Part of a small language model's weights: LayerNorm before and after each block, 7115 steps.
Each number is 128 + 32 x the weight over its row's rms, rounded and kept within 0 to 255. Layers, rows and columns count from 0. The size above them is the row's rms in percent of the matrix's.

# layer 3 MLP down (transposed), 512x160, rms 0.228, rows 340-382, columns 0-79
size [ 97  95  97  90  98  99 100 102  97  99 101 104  96 105 109 104 101  99 106 104  98  98  97 101  96  95 103 106  97 101 111 101 101  97  96 101 107  96 105 101  95 100 103]
[[ 59  80 131  90 139 108 139  71 103 169 114 184 129  88  93 139 128 147 112 131 133 128 134 115  97 160 118 140 110 215 187 194 149 167 147 135  60 122 182 121 128 121  88 132 122  90 148 143 150 164 117 121 132 197 117 164 142 107 166 166 122 127 160  81 121  98 158 117 154 156  84 108 120 143 152 177 144 143 116  68]
 [169 176 156 144 152 112 147 180  77 129 136 112 112 163 113 119 109 100 159  89 186 146 105 151 151 120  89 146  69 165  98 123 141  75 100 105 181 135 125 180 142  68 133 149 156 160 114 101 145  94 135 120  86  94 100 178  82 130 162 136 146 130 151 125 154 137 147  45  98  61  81 106  83 123  77 161 196 143 154  84]
 [153 109 171 168  93 127  62 190 141 163 111  84 122  93 159  92 121 140  96 102 121 114 133 122 198 130 107 161 134 135 208  57  89 158 105 106  98 106 107 131 169 174 104 126 143 106  66 136  73 121 127 111 165  83 189 117 130 110 145 150 140 137 117 151 232 159 101 109 122  67 101 129 126 137 121 118 129 146 123 103]
 [137  75 135 137 124 117 142 189  50 111 108 143 116  68 135  84  83 111 102 116 173 127 121 177 100 148 109 154 172 127 182 149  21 132 199 133 134  98 103 148 133 146 124 129 133 115 110 136 179 150 178 193  97 139 124 148 105  91  97 147 153 112 102 111 146 100 129 111  99 165 111  59 129 154 136 155  94 107 173 165]
 [183  67  96 129 165  61 158 108  95 139  94 105 152 122 118 138 171 117 184 140 140 108 137  77 161 154  92  82 155 103 126  65 108 166 123 156  93 136 151 145  80 109 162  95 140 174 120 104 128  64 151 103 154  99 134 163 178 103 145 174 124 146 103 106  68  75 157 126  63 144 144  88 131  82 107 111 147 107 161  84]
 [138 166 132 135 142 100 111 193 143  96 126 100  86  93 146 109 151  92 176 155 140 136  73 146 102 164 119 128  95 164 102 150 116 106 148 109 154  74 175 154  99 174 115  92 159 129 150 176 157 116 133 163 100  94 150 113 145 163 156 165  30 150 124  71 155  90 162 114  75 162 123 153 143 103 109 153 144 201  65 114]
 [166 149 109  94 138 122 123 148 112  78 123 144 142 149  95 108 140  80 167 148 154 172 119 170 162  99 117 106 157 117  57  94 125 119 182 142 120 117 131  89  91 133 121  99 145 130 111  85 106  94 161 132  94  55 128 158 103 157 130 124 201 178  61 136 133 139 155 142 119 159 138 188 160 167  89 197 158 154 145 106]
 [105 113 131 187 129 128 126 119 100 119 130 135 130 130 160 132 170 182 140 144 156 206  69 140 117 125 147 161 134  76  87 193 135 146 118 128 147 158 139 119 156 145 145 133  87 137 142 113  95  62  99 152 129  75 105 114 129 106  66 119 140 119  90 117 114 116  72 139  71 162 137 159 142 133 120 146  77 210 125 120]
 [139 124 114 164 101 139 129 113 146 108  99 143 103 119 160  82  78 165 123 192 125  67  91 147 177 112 139 171  83  93 154  62 101 139 145 120 122 131 126 146 171 153  79 105  81 172 146 158 160 157 161 137 173 159  53 173 142 170  99 162 121 144 149 165 130 116  75 109  49 134 167 139 148 149 102 191 123 170 120  56]
 [129 162 113  68 191 133 110  70 108 146 139 126 163 106 141 159 140 107  94 127 109 140  94  63  94 155 113 114 121 128 155 160 149  84 149  85  84 204 118 138 160 137 136  66  71  46 138 141 132 164 144 108 140 125 134 164 134 183 144 142 160 130 145  70 137 117 149 145 118  94 123  99 103  41  79  99 118 120 169 120]
 [117  90 125  88  73 169 123 121 101 167 157 123 174 191 122 109 178  70 156  90 178 189 126  64 145 126  79 137 154  82  99 169 140 103 186  87 101 124 135 150 122 114  51 128  90 160 123 140 176 163 133  92 102 130 116 127 136 166 154 110 154 199 185 120 162  69 101 144 153 138 144  70 105 129 113 135 106 102 133 171]
 [134 177 159 121 167 151 137 172 147 210  91 117 123 101 119  77 146 144 147 120 142 143 150 123 126 131 144 212  97  43  74 121 167 118 158 140 108 129 145  83  65  80 112 143 150 136 132 128 126 161 104 101  90  65 134 115  67 137 130 109 124 158 105  96  54 127 113  96 164  76 183 162 168 141 161 114 140 152  96  63]
 [122  71 155 113 160 156 102  99 149 121 112 181 129 123 107  92 120 174 160 121 194 147  96 169 182 121  97 182 149  79 122 129 129 153 108 153 165 123 117  91 198 136 114 111  97 141 140  39 106  92 153 163 141 163 117  92  60  84 119  93 141 178 203  87 157  96 163 114  47 142  84 144 143 178 103 115 147  84 105 122]
 [131 125 116  79 139 101  93 118  98 132 116  78  99  91  57 161 126 120 131 135 137 148  92 167 130 118 174  77  98 215 181 137 136 107 132 131 158 142 137 116  98 100 172 178 107 164 147 142 127  92 125 150 133  57 142 168 147  52 103 149 111 100 129  88 143 103 125 131 123 156  63 101 103 202 123 107 146 100 111 133]
 [131 124 168 109 120 183 113 178  92 114 145 114 138  94 148  91  91  80 131 109 128 129  98  58 170 142 174 166 129 143 143 171 121 154 149 205 125 140 145 100 140 145 102 200 109 143 140 155 103 151 125 104 123  80  88 103  75  78 147 216 107 134 191  99 154 132 117 158 146 134 170 158 134  98  98 169  93 164 124 125]
 [146 134 156 215 120  87 117 137 149 190  93 134 141 106 141  50  96 157  74 164  87  64  98 123  90 122 114 123 178 156  93  78 135 131 140 147 148 131 126 142 155 112 154 165 122 140 157  74  92 191 157 130 128 120 109 133 121 122 104 120 160  68 175  97 146 131 136 130  95 149 115 111  44 192 127 113 116  87 150 142]
 [ 88 127 132 127 172  92 161 167 107 145 143 168 127 124 113 103  53 168 154 135 137  96 110  71  84 129 136 123 148  96  94 137 123 106 158 178 107  65  96 106  95 139  72 167  96 145 135 100  92 177 139 102 125 188 107 152 134 112 172  59 134  79  92  91  72 136  96 171 108 153 121 133 158  52 112 124 111  86 169 105]
 [178 136  80 120  32 128 105 154 171 149 138 146 193 136 119 154 108 115 124 121 141  79 144  99 158 127 178 107 126 144 151 139 140 115  58  88 179 118  93  79  51 154 128 179 169  97 118 140 155 104  96 132 202 165 151 116 137  98 135  99  96 108 151  80 140 133 115 147 106 114 182 135 117 112 129 177 164  85 104 149]
 [143 176 164 154 115 133 129 117 140 131 126  75  83  65  69 123 115 105 104  41 159 140 154 129 185 111 115 109 119  82 112 112  86 142  86 102 150 151 122 165  83 131  80  90 159 114 161 118 154 170 129 161 143 145  82 130 131 128  94 128 113 190 104 107 154 136 140 128 107 111 112 155 128 120 113 226 135 137 145 118]
 [141 168 162 146 165 166  84 148 105 145 142  72 134 164 134 142 203 119  91 103 180 102 118 103 161 195  83 114 112 158 112  98  91 101 105 156 201 133  42  92 111 177 153 141 127 122  79 145  98 152  54 150 131  60 131 174 177 138 144 142 156  61 151 126 141 215 183 144 122 142  92 139 110 147 113 124 136 112 155 161]
 [176  40 188  75 151 137  97 124  88  45  99 168 114 140 104 117  91 163 128 104 141 136 181 172  91 121 150 139 148 121 103 130 214 169 142 134 155 140 126 107 168 139 126 131 188 152  82 145 107 128 133  77  64 139 130 126  88  77 139  92 116 121 139 108 145 132 100 169 129  67 135 182 144 163  92 129  96 154 139 197]
 [123 111 122 152 155 194 103 103 108 152  93 157 126 113 104 160 156 162  86  74 122 124  71  96  97 140 126 105 187 140 152 177 187 131 106 129 153 125 148 132 116 122 214 141 137  67 144  87 143 180 110  86 103 140 124 150 128 117 137 198 109 116 151 116 144 118 131 157  70 120 108 102 103 150  85  96 153 156 111 165]
 [111 131  88 102 139 139  64 150 133 124 158 169 102 115 146 150 126 140 140 145 146 143 167 131 135 246 114 111 191 118 104 128 127 113 112 170 130 185  92 130 129 134 106 153 127  80 145 129 131 143  58  98 162 184  98 119 143 133 151 110 137 114 105  63 117 127 164  88 124 131 131  81 137 149 134  81 116 138 125 138]
 [ 87  84  58 136 130 158 125 156  98 133 168 104  84 116 157 157 136  60 180 179  84 188 108 135 134 125 146 146 161 115 135  65 109 114 113 112 112 127  72  63 173 156  81 116 143  97 142 158 145 131 149 157 157 148 172 135 149  87 160 152 185 122 147 192 141 126 172 158 142  94 134 109 152 161  61 134 201 130 176 173]
 [156 108 131 175 146 114 197 112 124  98  77 105 123 139 129 122 124 138  58 109 142 197 115 114 129 141  93 106 196 110 117  54 123 112 144 135 177 150  47 179 115 154 157 130 142 162 169  96 126 106 128 173 119  95  72 153 178 140  51 106 151  94 133 146 151 150 173 136  90 142 142  94 188 128 100  87 147 155 125 144]
 [160  71 134 113 128 127 155  73 163 102 155 151 124 115 169 184  90 146 150 145 121 136 100 102 145  92 157 154 133 129 119 139 157 170 153 133 135 148 107 123 137 115 121 142  93  71 171 120 139 168 141 142 101 161  56 179 119 168  86 209  86 130 148 173 165 135 197 115 115 134  86  46 171 144  90  86 133  83  63 155]
 [118 161 111 103  97  78 160 145 132 177 125 143 147 168 181 110 118 190 106 125 152 166 100 120 129 111  98 116 113  56  70  57 202 112 181 124 127 176 205 102 143 153 105 152 127  45 129 179  92 155  97 154 157  92 150 168 218 109  92 152 130 122 150 172 116 116  67 137 154 140 107 180 158  77 153 153 165 134 144 165]
 [146 109 149 128 131 142 180 147 132 110  99 147 169 159 153 123 161 174 114  91 119 185  88 200 185 153  77 129 138 130  77  84 138 156  85  59 190 124 110 149 138 144  87 177 144 125 124 194 179 122  76 147  79 109 127 113  99 179  73  99 133 145 140 171 122  97 119 116 133 118 111  93 159 133 111 108 143 146 124 147]
 [123 105 151 143 183 107  89  67 119 189 127 128 145 130  97 182 122 166 127 138 115 121 133  76 145 110 172 112 108  69 161 133 131 163  91 108  88 171 187  97 154 155 171  99 124 130 153 113 101 154 104 153 126 177 123  71 164 123  74 101 166 144 144 157 126 112 149 175 133 180 169 120 173 193 105  66 125 143 113 122]
 [123 143 168 120  96 145 113 136 121 150 138 125 135 124  97  71 112 144 106  97 156 141 146 166 132 110 171 155 142 138  91 107 163 116 125 167  77 142 113  42  89 120 169 195 159  89 110 152  97 153 146 119 127 136  89 152 143 159 146  32 163 145  56 130 110 116 128 150 198 163 147 156 185  90 142 142 143 123 141 119]
 [151 190 159 157 135 100 136 128 176 171 133 107 100 181 201 122 150 113 140 126 141 112 103  99  86  77 145 134 118 129  81 112 136 101 124 106 153 101 151 158 171 167 159 106 100  42 141  93 105 166 140  79 153 140 179 132 122 204 124 139 104 144 130  53 168 109  93 103 100 130 171 164 126 147 126 161 160 113  98 116]
 [128 120 127 141 150 118 163 200 151 147 107 140 145 145 152  86 156 130 127 140  99 156  88 127  91 104 138 153  80 208 116 146 146 116 204  83 137 148  98 121 141 163 146 122 162 113 122 175  96 153  80 129  93 132 121 105 210 130 113 100 138 193  73  41 131 147  64 107 116 130 167 146 150 132 114  96 147 157 120 143]
 [160 104 112 189  67 121 152 135 147 109 139  95 154 151 108 111 173 154 120 121 155 127 104 127  81 116 136 134 162 107 180 130 115  59 129  74 150 166 108 156 148 151  89 109 139  76 132 141 156 127 146  93 144 116 120  97 128 106 162  87 151 112 130  88 173 110 103 137  88 136 123 121  28 122 136  93 201 157 112 155]
 [125 114 126 135 127 147 119 106 142  96 104 159  65 148 195 148  95  74 152 118 111 120  87 109 100 154 139 117 124 139 116 155 130 170  80 101 142 135 119  98 110 172 111 197 150 133 125  79 121 189 185 118 155 124 130 141  99 148 147 154 120  68 103 121  84  71 140  69 184 110 135 130 138 150 142 158 196 179 119  99]
 [120  79  96 145 170 181 123 140 144 149 137 156  54  97 141 107 101  68  89 121 180 140 133 119 170 129 130 104 136 147 113 174 116 167  92 112 117 168 110 150 118 109  85 111 189 173 200 101 108 129 154 120 132 159 106 123 148 139 109 119 127 145  72 134 167  77 117  66 153 137 146 101 154 168 135 113 172 119 126 103]
 [122 165 137  70 104 121 117 142 135 139 126 145 133 154 103 184 153 165 150 149 136 130  45 111 137 182 100 134  92 128 104  78 156 165 135 107 133 138  71 133 111 122 114 157 159 124 131 175 100 166 192  98 163 160 131 108 132 172 148  92 156 145 131 130  99 143 103 115 152 137 154 115  78  93 220  96 105 124 157  97]
 [156 107 153  81 168 124 142 144 134 103 111 144 125 126 153 118 126 153 155  75 114  90 123 181 119 125 115 145 163 120  84 106 105 144 138 102  83 114 162 142 116 102 125 119  72  87 126 124 213 136 171 161 150 114  73 188 102 145 162 156 153 171 114 124 105 168 174 160  67 155 112 111  80 128 154 163 105 127 148 110]
 [134 147  97 100 130 110  98 116 119 150  84  79 178 116 149 154 138 120 114 126 112  72 158  78 107 132 168 106 124 122 180 156 126 116 167 205 116 130 115 124 110 157  83 162 105 115 135 149 138  82  95 109 122 126  88 120 116  73 192 103 137  98 112 182 144 119 179 184 127 165 155 123 161 113 123 101  73 107  82 123]
 [164 141 100 126 169  80 165 166  98  56 139 119 168 141 152 143 126 134  51 101 165 111 108 118 112  97 112  88 138 111 127 104  97 126 130 123  87 109 133 167 129 132 161 118 148 164 108 150 130  41  94 134  96 174  88 152 108 121 149  96 187 150  96 142 131 100  84  88 148 131 150  85 135  84 104 133 128 129 188 156]
 [144 101 144 148 199  75 119 106 156 106 144 134 109 173 139 112 183  58 165 117 141 124 152 127 127 132 105 126 156 123 175 149  89 136 150  64 141 127 121 131 129 222 123 146 116 246 163 115  71 111 105 108 126 111  85 164 165  95 106 140  93  96 123 112 129 176 173 150 107 142 138 146 140 155  85  89 160 174 100 127]
 [150 128 128 154 103 126  99 136 155 136 125 151 173 125 195 134 132 121 117 129 111 110 180 195  94 156 108 132 157 132 155  94 142 117 106 108 121 179 137 148 143 151  77  84 120  99 106 190 139 100 135 148  89 171  94  83  88 132  76 112 117 138 239 142 109 128 124 208  70 108 168 123 161 105 131 167 112  95 180 119]
 [112 111 117 150 106 188  97 122  89 122 107 159 133 107 159 152 118 169 116 161 127  92 158  83 104 160 140 151 105 107 156 147  73 126 119 159  91 137 105  97 143  90 187 125 134 139 147 159  98 117 140  28 102 157 152 106 140 135 159 105 132 119 169 172 116 101 154 145 172  74 174 149 103 142  81 119 102 139  92  88]
 [128 139 126 121  82 125 135  96 143 111  82 117 164 118 169 112 113 132 154 115 126  83 136 118 136 118 181 142 128 101  78 168 110   9  96 124 122 151 112 191 104 127 125 127 215 169 144 139 132  33 137  98 142  92 146 128 121  72 142 163 146 110 125  95 170 103  89  99 125 121 142 101 124 117 112 202 127 127  97 144]]
# layer 3 MLP up, 512x160, rms 0.142, rows 341-382, columns 0-79
size [108  99  91 102 122 100  94  97 106  99 104  96  97 105 109 101  96 109  92  96  87  98 100  99  91 102  98 109  98 104 104  98  97  94 100 107 100 100 104  97 100 103]
[[147 124 185  80 206  82 127 150  79 165 118 102 148 119 108 176 187 197 134  79 109 177 152 139 159 102  76 177 171 135 139 189 158 108  49 151 152 111 132 115 120 152 116  87 151 108 179 166 133 160 138  72 119 154 141 128  98 172 165  79  54  86  99 142 126 120 101 117 104 160 116 160 149 109 113 126  49  88 143 176]
 [153 113 151 167 160 132  97  89 148 118 136 134 106 113 138 134 225 113 139 119 146 140 119 116 119 110 108 111  70 181 101 110  93 136 121 166 203 172 122 112 112 183 150 114 147 138 111 117 132 138 165 163 124 146 122  70 130 114 153 204 138 175 117  93 128 154 131 172  89  87  90 120 172  95  75 180 147 122 181 118]
 [173 114 125 133 144 104 175 134 139 103 131  50 223 194 184 148 173  70  84 108  99 104 136 139  36  52 125  80 147 135 168 134  59 160 114 108 141 113 140 140 139 176 155 117 134 120 151  83 106 161 146 120 106 112 130 130 158 126 115 134 181  95  66 119  99 106 105 118 119 117  88 145 143 151 159 161  95 121 147 102]
 [125 132 107 131 153 146 132 156 102  83 169 149 103 144 179 159 135 136 114 129 101 161 134 160 135 156 133 129 146 110  99 121 132  92 181 212 100 143  86  74 129 121 177 152 116 100  71  96 130 111  69  92 178 138 129  79 142 128 187 115  85 141 122 153  98 128 120 128 120 119 118 164 142 143 184 184  94 146 156  96]
 [142 158  78  95 149  32 136 123  60 164 132  95 104 138 105  93 115 158 151 198 107 133  69  85 100 142 137  97 167 161 119 191  85 118 138  51 152 121 226 156 126 144 148 182  94  86 168 163 175  85 208 145 125 118 123  81 173 120 156 147 113 137 112 153 171 146 162 147 149 116 136  97 144 151 101 176 102 145  58 163]
 [152 165  98 122  96 184 145 143 149 148 215 108 105 157 129 121 122 124  36 167 128 180 142 103  92 128  65 139 100 154 143 153  96 123 125 105 144  37  91 175 156 137 125 116 110 162 153 116 144 142 123 137 143 117 120  78 122 118 108  80 142 120  94  85 184 121 101 152 149 150  77  67  71 128 135 170 102 129 140 156]
 [127 122  83 112 173  88 103 132  97  76 143 201 168  84 116  99 139 111 129 131 164 113 161  91 194 110 114 167 176 109 161  93 110 177 120  78 141 127 125 126  66 132 108  95 139 100  80 173  96 197 109  93 165 174  94 149 151 142  95 158 153 136 158 129 139 163 173 114 114  99 138 142 143 148 101 100 190 146 113 135]
 [112 116 113 130  59 137 117  94  75 166 179 114 132 121 127  83 131 154 148 153 127 143 125 109 154  72 146 101 139 127 106 111 151 106  51 109 123 140 103 109 178  98 179 158 163 149 141 144 108  97 123 146 172 160 149 106 107 113 119  99  93  76  92 134 157 113 164 149 139 178 168 175  99 128 151 134  87 163 172 145]
 [102 127 136 130 110 164  92  95 191 127  67 175 116  89 148 113 128  98  96 130 170 100 154 178 137 151 104  81 144 135  86 109  80 136 207  98 136 131 114 130 130  79 157 102 129 158 165 172 131 136 100  65 172 125 120 131 136 141 107 145 112 173 121 151 122 150 154  84 135 144 166  85  91 140 106 134 156 137  88  80]
 [ 97 142 143 147 128 104 128  91 100  92 114 142 144 102 111 143  74 159 207 144  99 157 168 162 112  73 165 105 157 120 131 115 147 104 114 140 145  87  86 158 107 149 153  78 169 191 103 133  88 133  75 116 118 170 195 104 162 171 202 173 140  97 126 106 174 130 167 165  76 138 155 170 152 118 166 117  95 153 125  66]
 [140 114 102 116 141  86  67  96  63  79 103 125 138 149 131 139 101 101 161 121 124 141  80  93 202  91 106 109 170 170 108 140 152 150 164  77 146 123 187 126  75 101 166 157 120 164 179 126 130 126 128 127  76 115 144 123 148 148 149 125 107 157 109 157 103  96 168 155  69 121  88 175 138  59 133 181 146 114 136 149]
 [ 75 151 106 155 172  92  74 111 107 118 110  98 180 103 153 194  95 139 158 150 121 142 138  95 146 146  48  91 133 160 106 155 110 125 171 142 127 148 143 158 111 178 148 128 166  95 132 151 210 118 158 146 157 100 145  92  86  97 186 124 137 135 176 110 121 137 140  85 146 112 152 153 139 106 193 113  90 109 109 155]
 [157 131 146  88 216 228 118 205 157  62 125  88  68 154 134 136 147 129  94 131 109 100 147 171 144 139 113 180 109 109 138 108 123  88  96 164 143 107 110 165 174 127 118 159 137 156 183 122 180 120  87 124 101 119 157  78 110 101 131 111 124 107  78 114 162 145 120 153 169 169 125 152 139 142 143 142  94 161 130 111]
 [135 127 131 119 142 121  64 128 153 146  90 157  83 126  94 155 173 131 102 208  67 125 119 105 150 156  77 100  89 118  96 151 146 153 107 113 162 145 138 136 125 176 183 136 104  64 150 155 134 131 159 153 157 124 147  80 176 134 146 113 127 149 133  59  77  95 137  89 160 138 103  87 172 124  77 157 157  94 151 173]
 [ 89 105  41 111 153  80  36 108  66 176 142 213 146  97 114 160 113 112 164 142  86 150  84 153 140 147 118 121 162 137 150 130 158 109 140 103  85 100 158  70 136 148 122 194 148 105  86 105 146 112 106 151 121 113 157  86 138  96 155 122  91 132 108 132 231 122 115 156  74 154 175 156  82 130 122 154 159 149 113 150]
 [126 147 159 107 172 148  71 100 148  91 135 140 142 103 144 142  71  95 104  81 118 175 139 137 110 133  89  70  87 126 165  84 147 166 110 166 110 164 103  85 173 128 146 151 135 151 130 181  84 109  97 141 126  90 119 126 170  76 160 177  65 116 147  70 129 147 166 158  44 125 131  66  86 178 143 123 163 174 132 159]
 [ 78 145  97 105 144 178 119 136 120 122 158 153 113 151 167  62 159 168 117  79 137 164 133 154  95 146 148 146  81 181 201 123 122  72 167 146 124  70 188 101 115 139 109  69 120  77 132 148  98 107 145 136 163 107 151 116 133 101 152 112  94 149 183 106 180 166  90 158 111 121  93 184 191 131 144 102 152 188 156 136]
 [ 90 181 112  78 182 133  59 129 155 121 104 137 168 162 141 125  80  50  90 187 112  92 209  89 117 144 156 121 124 134 142 123 131  64 183 122 108  78 102 157 196 154 168 148 128 151 155 113 126 146 108 235 129 159 126  82  68  83 113 126 158 123 114 117 129 167  86  96 124 128 141 115 172 124 128 122 154 191  98 111]
 [118 161  83 100 106  71 156 160  93 114  76 133 116  97 141 126 164 143 146  78 144  71 132 117  91 148 155 131 127 123 102  91 116 118 127 109 113 158 101 154 123 155 111 159 166  96 151 200 128 129 167 139 170 127 162 148 134  71  39 120 203 120 158 119 106 133 150 176 148 125 129 128 146 157 182 172  94 180 100 115]
 [120 152  74 164 151 132  66 159 126 137 150 125 113 198 146 133 106 131  70  68 153 164 155 126 158 190  85  96 112  66 116 137 110 147 145 110 144 119 103 122 150  85 168 122 122  87 101 123 123 120 148 118 110  94  82 149  95 148 152  81 126 112 163 144 137 141 149 146  61 216 148 131  99 117 143 100  81 135  95 130]
 [ 50 128 153 109  94 102 135 115  65 167  61 126 140  95 171 164 100 137 110 146  90 149 143 120 118 153 150 158 146 122  82 126  96 146 133 157 142  68  94 108 109 143 127 119 140 129 166 101 116 105 123 197 142  94 112 154 147 158 165 122 140 185 112 129 196 175 130 109 180 167 151 157 120 132 167 122 109 120 180 138]
 [159 101 128 146 162 153  96 174 141 131 102 160 186 139 159 163 140 162 103  63  99 118 142  70 123 146 142 104 150 139 107  72 138 114 120 160 136 123  79  77 178 137 153 112  78 172  86 118 138 179 128 108  77  54 155  83  96 131  66 147 171 107 118 151 174 127 149 139 136  92  97 109 160  75  79 169 129 142 135 104]
 [148 105  82 100 167 120 140 113 112 134  63 138 130 100  59 109 135 121  92 137 136  88 116 123 130 174 104  96 133  58  61 150 134  56 179 140 139 149 106  87  84 111 121 119 129 150 144  59 130 135 112 192 146  94 189 112  86 124 160 152  91  78 131 161 119 140 159  69 126 121 128  92 149  90 181 169  73  96 133 134]
 [125  81  74 120 127  85 152 114 124 121 164 105 142 113 116 132 171 114 155 125 113 102 129 126 130 128 164 129 131 126 185 157  79 106 161 191  74 196 108 179 123 102  82 139 135 150 115 125 111 143 135  98 126 105 206 146 189 153 190 137 130 115 132  85  98  92 121 107 137  91  81 181  82  97 157 121 101  99 204 100]
 [ 67 149 126 107 158 140 124 154 119  95 119 115 137 129  51  67 137 105 129 120  95 120 117 162 177 134 128  59 148 108 121 147  77 151 150  92 157 111 107 162 150 193 163 178 132 143 102 111 100 109 130 123 157 130  81  72 155 143 169 129 102 160  75 162 151 155 103 119 118 221 139 176  99 148 109 183  98 135 121 131]
 [144 131 143 121 123 137 133 109 188  79 117 155 109 168 122  95 131 152 182  85  71 129 121 133  53 122  57 146  89 144 131 101 169 148 107 186 152 131 157 107 135  96 121 193 110 168 125 142  78 122  91 158 190 116 147 176 148 114  97 132 113 116 123 129 144 124  99 192 140 119 137 154  87 167 173 102 120 181 119 136]
 [ 93 185  89 160 115  82  71 101 118 127 132 123 146 135 122 104 126 122 162 148 114  86  96 102  69 132 129 146  81 144 176 129 100  95 144  99 102 120 153 132 116 122 149 112 174 118  90 100 136 159 158 151 114 148 169 181 116 145 133 168 170  55 165 111 156 107  78  77 128 103 103 137  70 142 150 134  85 145 177 188]
 [162 110 140 108  70 113 117 171 107 175 174  85 137 103  88 148  86 121 109  90 111 181 103  89 109 143 154 176 159  82 127 136 173 100 145 147 169 104 126 167  84 110 142 176 125 152 110 141 201 122 107 123 129  96 154 159 112 190 122  93 117 167 153  64 120 146 122 132 158 114 108 133 133 129 143 122 139 188 152 109]
 [107 173 133 145 104 154 176 149 131  82  89 146 114 128 122 127 102  86 180 110 157 139 107  22 118 118 141 158  95  88 132  94 184 132 127  39 130 111 173 146 190 145 113  94  90 110 132 138  99 120 100 131 119 143 180  82 130  75 136 143 123 181 156 183 167 139 133 116 107 108 143 149 118 115 124 143  60  92 146 120]
 [134 149 158 165  91  87 101 134 145 104 131 117 153 170 146 200 157 118 164  98 114 115 167 137  71 119 167 105  91  92  93 161 142 155 111 120 144  67 177  79 130 132 143 100 136  93 137 175  39 142  83  69 126 153  97  84 146 156 154 103 150 118 142 169 133 137 144 153  64 167 139 112 158 144 124 171 116 171 122 143]
 [131 105 157 142 118  95 131  98 120 138 129 152 111 145 167 206  96  89 130  95 153 172  72 132 152 152  79 159  89 142 123 146 100 119 112 101 153 170 149 120 103 174 169 150 118 161 173 152 148 115 114 101 105 173 125 112 115 116 130 138  38  98 129 122 151 116 137 111  17 146 159 132 110  96 111 159 108 103 128 123]
 [115  77 105 104 105  82 133 106  82 118 118  92  90 116 152 140  96  74 158 104 164 126 169 147 155 114 217 111 138 122 127 151 166 154 161 119 162 165 105 133 122 105  96 123 202 149 170  92 109 135 131  89 193 159 119 165  82 137 156 138 136 160 149 120 186 145 172 139 123  82 140 101 126  65 168  97 120 154 168  84]
 [ 68 154 159  80 165 126 165 144 163 130 134 152  97 130 134 139  98 164  51  88  91 122 125 148 139 190  88 120 150 155  76 137 134 189  90 161 136  98 142 126  93  72  76 128 137 162  76 154 145 108  62 176 135  93 176 163 166  79 144 111 145 128 134  77 137 153 147 191 121 117 104 108  89  99 103 204 117 113 166  74]
 [121 119  99 133  75 123  60 136 168 100 107 111 208 138 133 137 144 146 163  76 110 155 113 133 149 136 146 126 125 139 151 143  94 137 136  41 135 163  83 163 128  92 124 127 201 113  66 182 176 200 136 141 132 160 152 145 147 117 158 120 104 161  78 106 135 141 142  74 113 161 108 103 122 116 102 152 129 211 148  89]
 [ 89 140  64 127 132 160 119 178 108 176 143 131 123  96 161  98 110 177 127 137 168 134 102 105  93 128 158 126 105  98 135  72 144 122 154 131  99 133  89 115 142 119  86 165 147 143 131  67 121 125 155 185  96 143 129 137 111 177 183 125 118 142 192 149 148 106 189 127 115 129 158 115  96 137 215 127  87 122 168 147]
 [128 134  75 134  91 143 145 102 146 107 131 120 127 103 104 173 113 103 190 165 161 232 139 136 123  92 153 142 127 180  86 137  92  98 112 133 121 137  64 153  97 175 130 154 149 123  83 112 136  78 103 110 102 143 206 149 142 189 101  84 176  95 141 125 171 151  90 108 128 130 135 109 165 120 165 121 156 116  81 112]
 [186 150 183 131 110 168 104  64 154 119 114 102  57  86 161 146  73  60  90 107 141 100  94 136 120 199  86 158 118 126 137 108 177  64 154 151 163 164 143 129 132 154 120 127  96 120 132 183 181 147 107 118 118 147 111  70 131 130 127 120 146 172 186 142 178 133 147  79  98 110 118 110 160 130 110 156 122 141 139  81]
 [128 174  87 117 132 114 152  75  96  94 172 113 129 173  71 152  95  47 136 164  97  96 143 120 160  59 158 121 159  72 108 135 127 123 185 127  92 172 141 123  74 150 152 145 192 103 166 122 138  83  96  71  54  77  79 149 147 128 159 114  97 109  99 151 118 142  62 150 104  99 122 109 118 176 155 149  82 121 147 152]
 [105  65 151  98 154 151 153 200  88 158  87 170 100 139  79  90 146 113 131 147 166 143 144 127 170 151 128 135  89 122 131 120 151 145 173 131 129 176 148 153  84 144  96  97 129 107  97 117 139 157  71  78 151 156 104  89  90 114 111 144 125 152 160 126 168 184 125 144 151 111  98 159 138 157 101 145 169 117 122  94]
 [165 145  78 135 148 168 140  94 172 157 140  97 105  72 111 130 121 110 129 121 126 119 117 134 172  75 131 124 127 143 121 113 101 197 163 125 112  40 108 156 136  45 101 116 132 155  98 118 133 199 164 120 127 154 116 135 108 127 172 120 137 121 115  95 141 136  75 164 100 135 179 106  88 126  99 107 121 119 147  99]
 [173 127 149 119 153 211  88 165 113 125 151 127 161  55 118 126 168  56 162  87 141 116 128 166  81 131  99 223 172 177  62  87 141 164 140  55 105 120 138 111 129 166 117 149  76 144 108 110 142 104  96 158 191 100 150 146 159 160 154 129 127 136 158 173 173 154 113 144 137  28 114  91  75 154 131 133  94 120 126  97]
 [134 114 184 134 147 175 166  99 143 152  76  89 144  89 106  93 121 123 179 115 106 133 120 160 159 151 201 130 111  76 178 185 107 146 185  84 154 133 106 120 137 101 149 138 173 184 133  89 164 109 115 119 163 135  91 155  70 114 129 114 122 109 147  99 130 130 134 161 150 154 113 155 174  73 128 122  96 146  81 152]]